config.yaml
n_layer: 12
d_model: 128
n_head: 4
n_kv_head: 4
head_dim: 32
d_mlp: 256
vocab_size: 2048
activation: "reglu"
norm: "layernorm"
norm_place: "pre"
norm_eps: 1e-05
positions: "learned"
qk_norm: false
attn_scale: 0.177
bias: "all"
tie_embeddings: true
parallel_block: false
init: "uniform"
init_std_qkv: 0.0442
init_std_o: 0.0
init_std_up: 0.0442
init_std_down: 0.0
optimizer: "laprop"
lr: 0.00272
beta1: 0.95
beta2: 0.95
weight_decay: 0.061
lr_head: 0.01
grad_clip: 1.0
warmup_steps: 237
schedule: "cos"
final_lr_fraction: 0.0
batch_tokens: 16384
seq_len: 384
doc_mask: true
train_tokens: 144400000
steps: 8814
dataset: "wikipedia_en"
Each number is 128 + 32 x the weight over its row's rms, rounded and kept within 0 to 255. Layers, rows and columns count from 0. Numbers have three digits each. The size before them is the row's rms in percent of the matrix's.

# layer 5 attention query, 128x128, rms 0.11, rows 111-127, columns 0-127
075:198105112152139084179139153137092109145076147182071152106124140148125128121198158093113046088110131123061151154137162125145087122093094157139157130100114099089121132107131130145194143100157146191154105190088169123128171165140109159179127128118126134104144111124183097126101141165104146115102135110112079096124088086092102132127150101163108052131171074147134101051138170170149118066132
065:121100109131134152122135121148099134080133175199154112135140129183122062111105108149118075162097180121124172152115129098148143118113087203120142139186118108112128106143144122136165180086157180174183061160087168113164154128129122162149047070082132103140189177134216112119183142176128111142135149138170142118126119069126107097119135104157120073137155071131138079082109123138138129113096
070:141117100133102098156102096118105093095076127176044182102104141136123086125136088133140077097070159120063166169114128140110102101088106144124148168102109125112179101133132118132177175122168121191171110168118164151153157149189152179162091126091173123160149143110162085107129093107112151120120159144124101081130101105079122098151097121135131081126146087135134116028140105170131122038081
066:131110130091124138096160118112150199146191134100193129108135119125141165164132167144122151177188117146191099076111125102131198130157190121132118092141124174125104118155077157152081121154126098058107139071097125089153099103081160068117160159166105127109149115158053176137077161106164109126130111142108133104138184164159170130156150107127150164118104179113137149203099098091112144170170
053:080153121102075132102207115074135106111173116102105115138113123143098167116119121102130163174136094088109103091140162076133147171143110119139173122123138066122120106143139127162189078138116120043128130179153163083123118153092138147112144180148072121090100110178100146142094155172111072148142108115153121150096172164161140083144157142147172178128069077103135148231124123163086163161107
074:117149098130116092169066128101121093109065122145067161105126154170118105109159051132148117107081112121072142127116112150086091080096105132140152172108125131152192103132153107108168139161147126212190129167093198130144123142184155168170087117122160122159092116117191107136113098145116139110115158153126117149124053144065131096119108107118127073135102085127110132034152131151116123066110
052:125094116130139125120073144123097141115100150157101131127116126142112108136111169114152054124114204188113134182170090094112092092072151137106095074152101115081145143116125171100092116122124146232114099182059150127113093144104095133140144110093131141134212097109157127105125103131119149156108178136136110112131135133060129130134145109111118063132174134115111091011144167107142068098145
068:108096126095116148091146145071136169125157115073194145149161083129127192164111147147107133139135098073169104145124130118161158133143148120142126085117123137156093156134085142138105100132112080059096127089130120130149063111050162073118112125136109137102157136179053152165101149116113115127140132121137171171143170142182165114135180119161159201099105188151145115205125129065144088197100
066:169072138116100130160081148157128168094105157148132130121140163087135112116143099155109046157157152119130151120141096124130168105132185122147104096117154196085104154116108103104060157115107082183119106075117134162124156126158109079163131123114131123127109116088195172118170098127051155163097131091086121133131136158148156168102066096132059122112127176060127164051137170117138086066145
074:123117107155120142143129086104098073085125093142061105085107152157127116121148117161159148134114154124071109105126126153162072140094070149118196119138114060124157062146153107168188149120119136132199149244122151108139129148133121205154125128081170154142138188154131088096101147154160091095145133132152125106081118111121108147123136132163135095174101023117119161138146146112109150148085
044:101129111157123160142126134153102139100222144110072108090174119127146153114087138127147117163188124195123152161112065123077137113164107186074143094140081130050127113099133070097096137151184047136127145112099155087125124176101162110100111119140179106142136167087149126104104102152080160095168122166136096112080213097122121157163103087164138161115114146138152098159162117127122104136077
046:137115069115103134082158084121162117173161127110111130124137108098108145186149151111113121199140096094115118061099173095148157203086119155137108123152114120122125140110115143149080146083131145058116126109103125072155127072117086130107139106178099166133191062165162099094112205173168198131118113169122135148111148122124142112075132073148149132156094139111105164222146094079119124152126
071:091085160093104139098137143104177156136148126063167122147151093102148161153119168111120148100158122139148117069134055146119174147163160089129091093112124166099124163130124132140048080142090098067093123086119115035150118122125138088078116150156067178104129166137113163147140138132169116179147112119155195158122122125161141124124134138130142182119107209149126155203131088110113136190179
075:118120101138126154110154091123097040128164109139074129104121111147145123112128134115127153136129140142080125138123135128134111152113055141121181127114107034099145080146140120167188133137108104095190137255087157102158147119083149211137162130152146178120116173164115070116086134094177097090158118151152145128075155118134095125134129132133138133172124056122111129208128119125119116175115
063:160115113112158154087146153081154138164189123104142125101165084137147158126099172141151187177153098150177105093124120098112150149131147113102103106177122145160054134108117157150114076152080150028078153081146156081101112130088142101106113107151071159109146134180086131156151225097162129155117114139140160130102143164182142135146124145144178157142113170145116144197118104141116133201089
051:133175141153124119119151125078099088121177102114091105180113091152127117100140131134164163151084101154093104126153157121163111180149084123093131114138120086085160050124129134198188099131101166095196167199141134126120105145104145210093120122114161130140147138150123102166123195125196058098129116100135115144088126123150126144140123134127126124133098089105126123230093117111073177195108
062:137139136148077103149099147159089094118077121202073155137089168140136082095174117135148057132115063119137177174133157114131088118088120123102129120119125085082107092121154169093132085121155120196156104142142146190094161173153109135142107142136131101131100111060153151107137168156100067137101183107123108147142082109059099149138155081114132084138112088163145123031101153142155127075150
# layer 5 attention key, 128x128, rms 0.105, rows 111-127, columns 0-127
055:150142154175092101152101101130116165124048159102133190149109093166107115114077134108083184106115166166142118171138182119132116149114101127153094125183153117118121069144137142137152117141162226148086201160087090149111145129182129110110117126149091157139132119072219165074046093122082103132173134131145089109122142140137163106126178125113118150155110135085115130149117116062138143092117
063:135130155078073147142097124128120112103095120134109115081066135099169101158139121128202083147158185078086091132099130129103070148167125109159116107157159098127103117151128104061152187123109016095099169116108183150126163177128126102079156120114127097106110126158118218139076176168155112143167109131116128177120086126152134135102156186133082129082116099111158085150101152106148141130146
050:115142158177140097109149150100089096120112110104069136144146121126190090052150140187163110162112046121091148145161120157040060110149152104141069158166090107091132098149141127155143097133131173141106156109087201191148162141123145164139132144115097124097171123145110141110126107158178171146128189108138110145135160148096088164117161089140080141105104126122083113090134164094108160059170
063:128169155128102113131149142153113141157146136159202100097193138074189168152117147136093092120126110128173119185101074096159149114088175115113049097107143158176182153108127103105119126096152118097109160140156061156118140098144078069077087099143107161125147135135121188076187109123076158115108075147138099136080110136107110185090120148123089072093149155092164146126155151102105077154123
066:179091114115158121160148112175133181130131148122187080131163124085149122140110169134097115125144153123182070117084125067160160131075146091122101135125182183183106137128075110105118153161113159113098124099155064171167132056109101082069077133132162109145122140099119183102157118143063135133116086132140144130101096115138145183128132073079118125106144188161170149193077144104130116184103
056:166131159147173127131123121130102129094086068159094187119129145140111076118130099123124119192085091160127192176141115153121108105105093175113109144126088143137095093171105142146138111176157131162126092105148137087174067140118200157189179132101181120106153162122157119106087113111088092120095129084178141054097098085104091121123163144138128167156093141150144093066175168161107187079162
055:115133132108124111136151145141157013137100108082051148099151126130087132150160070161098123117123104121103134133166126212155123157163084150166143120129147048115157061078129154151115123127137114138126117161141170115112167148129171163093157139147087112120092126109103131172128095129166109102190091149159122137207150107099159068174125151197140149129128072139121132080187109171114124081126
058:122083140159148165165076111125121107127192151115158110072168105144151142121140156131123107121117112154134100054116115137163132173078093140156092158161136160095093093124173085081171102117113035098168059107127116109131197073131063141109120118164177102121125135204092117089112103157153143185145091130214115161135137101119099152127128150116145126180162134166103100132105079161089119145111
071:137147105152118123124117101073113053148156098134071168136090065134147166138114101124113087144161124131104173090158143145103074105091108184125179136112108091122144079152151110189173120126173151176190117182120186117078120166163161190166142094144137185128148111093160066111102138104184124118146121166151157140154097164143140103123113154111130137151116065137126164063200150110085141095161
068:155111086092161147097131085098124068105176108135117183142093067124113064135175062065091148177081074098122087144127159174114108159142117109148141141135107149124119080184090135167195121147128098077117076078104150105112115105089153153158124126149111173084089095170056079206132138144179101125146138126139143094177118167128117137151131142146141157133107122113082145157109119180102153144110
058:166137166060086158114145129133130076091198157087112121117149143146085182139097114188161199097157091064111098104088190157098166148106124146132110114172165122117122117094121120143073110135216058121126152154116119162160104111101087098103167154150143106136099150156124141148065140115148089139171128168122121187103123115154154134180093118133099131110104121153134101194175145191172101127128
056:087122095140150153159066115170142126093061152121174073103171093133101153092137049121116079078122139146108097133162189088148134118093071121118125112152128095111104085138118144082192135066115145064119162098167081128155170130096134092035145134150132086137143105101129148152124170125144082126123111131157174133113067097147120112145113112148129112113148117092125100204152190178115089137094
058:169160126148170085130156162164114111086136080129172119063175148114215138114041122171113146197153167128166117151095094124137125129100109150127123084165127140171157153129153143135138133112144174077119151115105150160140105167083110080177155097139178165132145130128091129102101156135161204089156117190139159100099167096108127128113125096104108085110165148099059107153159090148167133161062
078:142117109090096114088166125108178186136153106080180115137127061118112168130130113166110183133092090137134095089122157131142174155145134070132097154167143199132102141139101135163082095135171118063070113062133078102098131110104171066089157173145084094110133081122116147191170126173110153150123105095128105154154119117162186106168147112100159129077136200115131117189093108133122138097108
054:097103126130076151118104161126104138115117138113138111090168100141149144109125135105087081202102156070151127129141141087148135115077118126109122104079076143143172128137089138136117101091087135052138169121140107152117140164136090105078118136130215127131128180143080091113170049095088119084149085172158140180098120064077085140111063160163168125128107152114139145214119139087087153134163
059:135128130087168174135116112190196156142165175154158125128140138126128106177125133085116138140103102078153088163114122091134166114156147105150117088145114162149120195154097142041107161063160134094117127069150081060041179080105104098134125132148180156119084140123088182143199112147098126129142099137201148107114127105130132116115159165106142067118129137112126082176089119151148150160117
060:101098151148135132126135090089197151088144153135095138200110188110117103101156102118102136120158146130142086104078074126121090118131182152167160121076108134141149107095134085091123157129142126205059103167109096081100086087163077133211130145104161083147117132136186107140132085170135088155129148149110171109107145132162134153179151189129167107106170166155073083088102109102171096116130
# layer 5 attention value, 128x128, rms 0.128, rows 96-104, columns 0-127
094:148163121089168089190152132118152096126142095103096189131129117154088107225151142116106152181123093115129104099108156118083102108149101093121106132121082151067152146167115069142147106084077122126133136130126204105089071116132155123161165170148116114135070066092099107183112147091117112165084116197135116066104141158146099118111098137122208143145119105143110173141148099117098183118176
116:102114163092100120132128170127162180186145115082164153131141082101124119121104134148109147175148108135178161105113135168106164107172154098134091152090148198109101164167108132159058109130112114143057127045128120108112077094133158065109149149143088099120133071109092157146147112116087159134146097100124155145194135172165198101174123149104166168078107201116074161116121098133095132112165
097:155119142135148151176104106148111100112150137149084118134107166109154114114151124103184125137164174150128094100170102055140131093082142129083137066127114102065142113109151105099147128071089130129128205174165134130136119154090138165156085126134169144178101136102113103086118081111136123077101156168161084098054151051121059126042111133113063071148142082120121172133111141087112120155152
101:138067135119153153124139188110108151126142147095151163145087141103067126114133113157104150178107122165121167114120140134116178121161149104063099086050190186109129152172102141111071082088172127150110119097186121130114065148107154132101128127155114101152084070125135162171092099110092148160176174093136084191126178117142094149127125143092123158076075120068145135118152150150078195108131
176:117181156130054137092137158139115138160107163118135074088165123174153175112118125159135152141130118137115139154169150130168116168160094132159130166157095120161130116068145112151125183181081126109127099126092171128125144126146137117116132143188133166050153177157114113160124149123135115093134067151104153131170152141147172112203119182214101131121151153180045106110145067177118055102105
137:153074131108188082163142135153133107104149109145142127120085146110060104100153143117112121127113129122146117152138130097118084055105128115120140080075128127052146169133140080107115098033125126149097152154179121132108112144147136139125103128155130099252092079088132112053114118144057139153119145125150141158128129099124068151050121108098093109137125114065172125141152156099091170161134
111:170125113148175146154108077136119105081109151155126129135102172105140108102171125117144092096121141141100122154119092058150138091082147116089128075102126099090147139138145127103141110075143138139142167170204090114121165173115097182109065117101141130179114109112172143098129119147119143114136191140159064129071147064078047171046106106102074077157102084113186133138133167111142130165113
122:141103137136182141082119129171059165102115184150174150109125142134131134047131111187124117081108116147123135184147134129183155149135143152141123085104134159158104142112132138084099116193194132144115112127197108160145132151115117126100089103103151126105106154131151156126120111160102147147167191068111120154139135064128137130086141105109067111114136139071219026121142166161188121114086
087:165118170137110190183120114129124108165129136131126113124126178093136182080138119130184153142161184165121118063159114052139134115107125130051149072096185124136134089111099140077129176114125153136137189165139122112129128180075144160106129106173165097142144149117134169099135102090143128114159129138136109140070149056105039114057128146119068101130098098097098200136095154134117097124142
# layer 5 attention output (transposed), 128x128, rms 0.111, rows 96-103, columns 0-127
096:123120124132125158115085073136134244148107172100141120125086141125117115078098113124125193075112133146116116160118126168122140172183139156130126151182160147165162100150124121120138125183129132076078112072132080121157118147094163014138087116096177123189106180130139145127126085107097113096112159129136065126118156156137151116152076151110118155138113166108142102231140143121116128136095
109:122131121142108127132113140153161249120119154118167131132145141119151129120109128118106127116116134123155121155122134130125171097150180110134052132142153243131115157136121143085101126146127135181106125000151090136126136134149126011119107156125134120170108116129123159114142126121105117132119143117124114116128109148144133135116086114122116153088134231124137119090128133127129119107137
102:130112113143129131116150103137090060125131118144114143119145106177136119125097114139125170126115124134085125145096119172123068119121073155100175132161095027127158104133119153170216126140132130111205103255064137112142117109105132183123126103108140131123155159143118109130118133134136124096144119118159155131115101129113151110173128109136166108172139024126136081177119123116120131167098
100:121109147153132114170118130147160195119132164192143137109170111151163133141128164133132131086103156135143130198093110123145127071128146154106069134156115217114073165141107137127104139121107128223096093037082091124131135160144097026131119133091114127139119131126133135082151143117075151123111096141133150092138091149112154115142160119167154110124166193135129090023118156110152100094138
155:127123094111134116128141105138144103115130093106145115183174164056118108134115115119091074153129092110164115032175129095115166162106142076138158095083182100095121108124139135083103104118131141099143170123192101139061127119178149212170158172171116138130094099104139148113134140138136110127141145094158105161113145139175063172054094134072127208146117118101119194111120145111115152122185
126:096143120167096151122118120124132142117158147101098129117142115179153142113091136120174216129075154132101110190089107142109083070164097141078121168152104098156147108135137121159160122179101123217194097230094165125197105162096141143071104129059158135157125163151117108096103087118121107128129111155106104077108126136088183102170089158155139097127130077141094096115134149157127092126102
105:125113153128139128129141128108097029123140139159096131106142114179137135137127153143155143139117126136099136134094130140133078089110078164107150135150110034125133117124138119168188139117111132150161093255061181112157108136109120178124147090109135129090155135149132097106116125135133135115128098149128172122109116112088155112174172127160156083160161030145128102119126114137114120142099
100:139119157121125110154133172099152039120128119170115124115143150122143149150176141133129089159136152145139178100124139097114124058095139138128102132103127164093093163086167124147108147103095137255154124163092168115117134150154069177147124118114102137096144098147147113084135137134123164127120084123117149131093120146094121129131173094131091098142179116147091153000140124116147112080150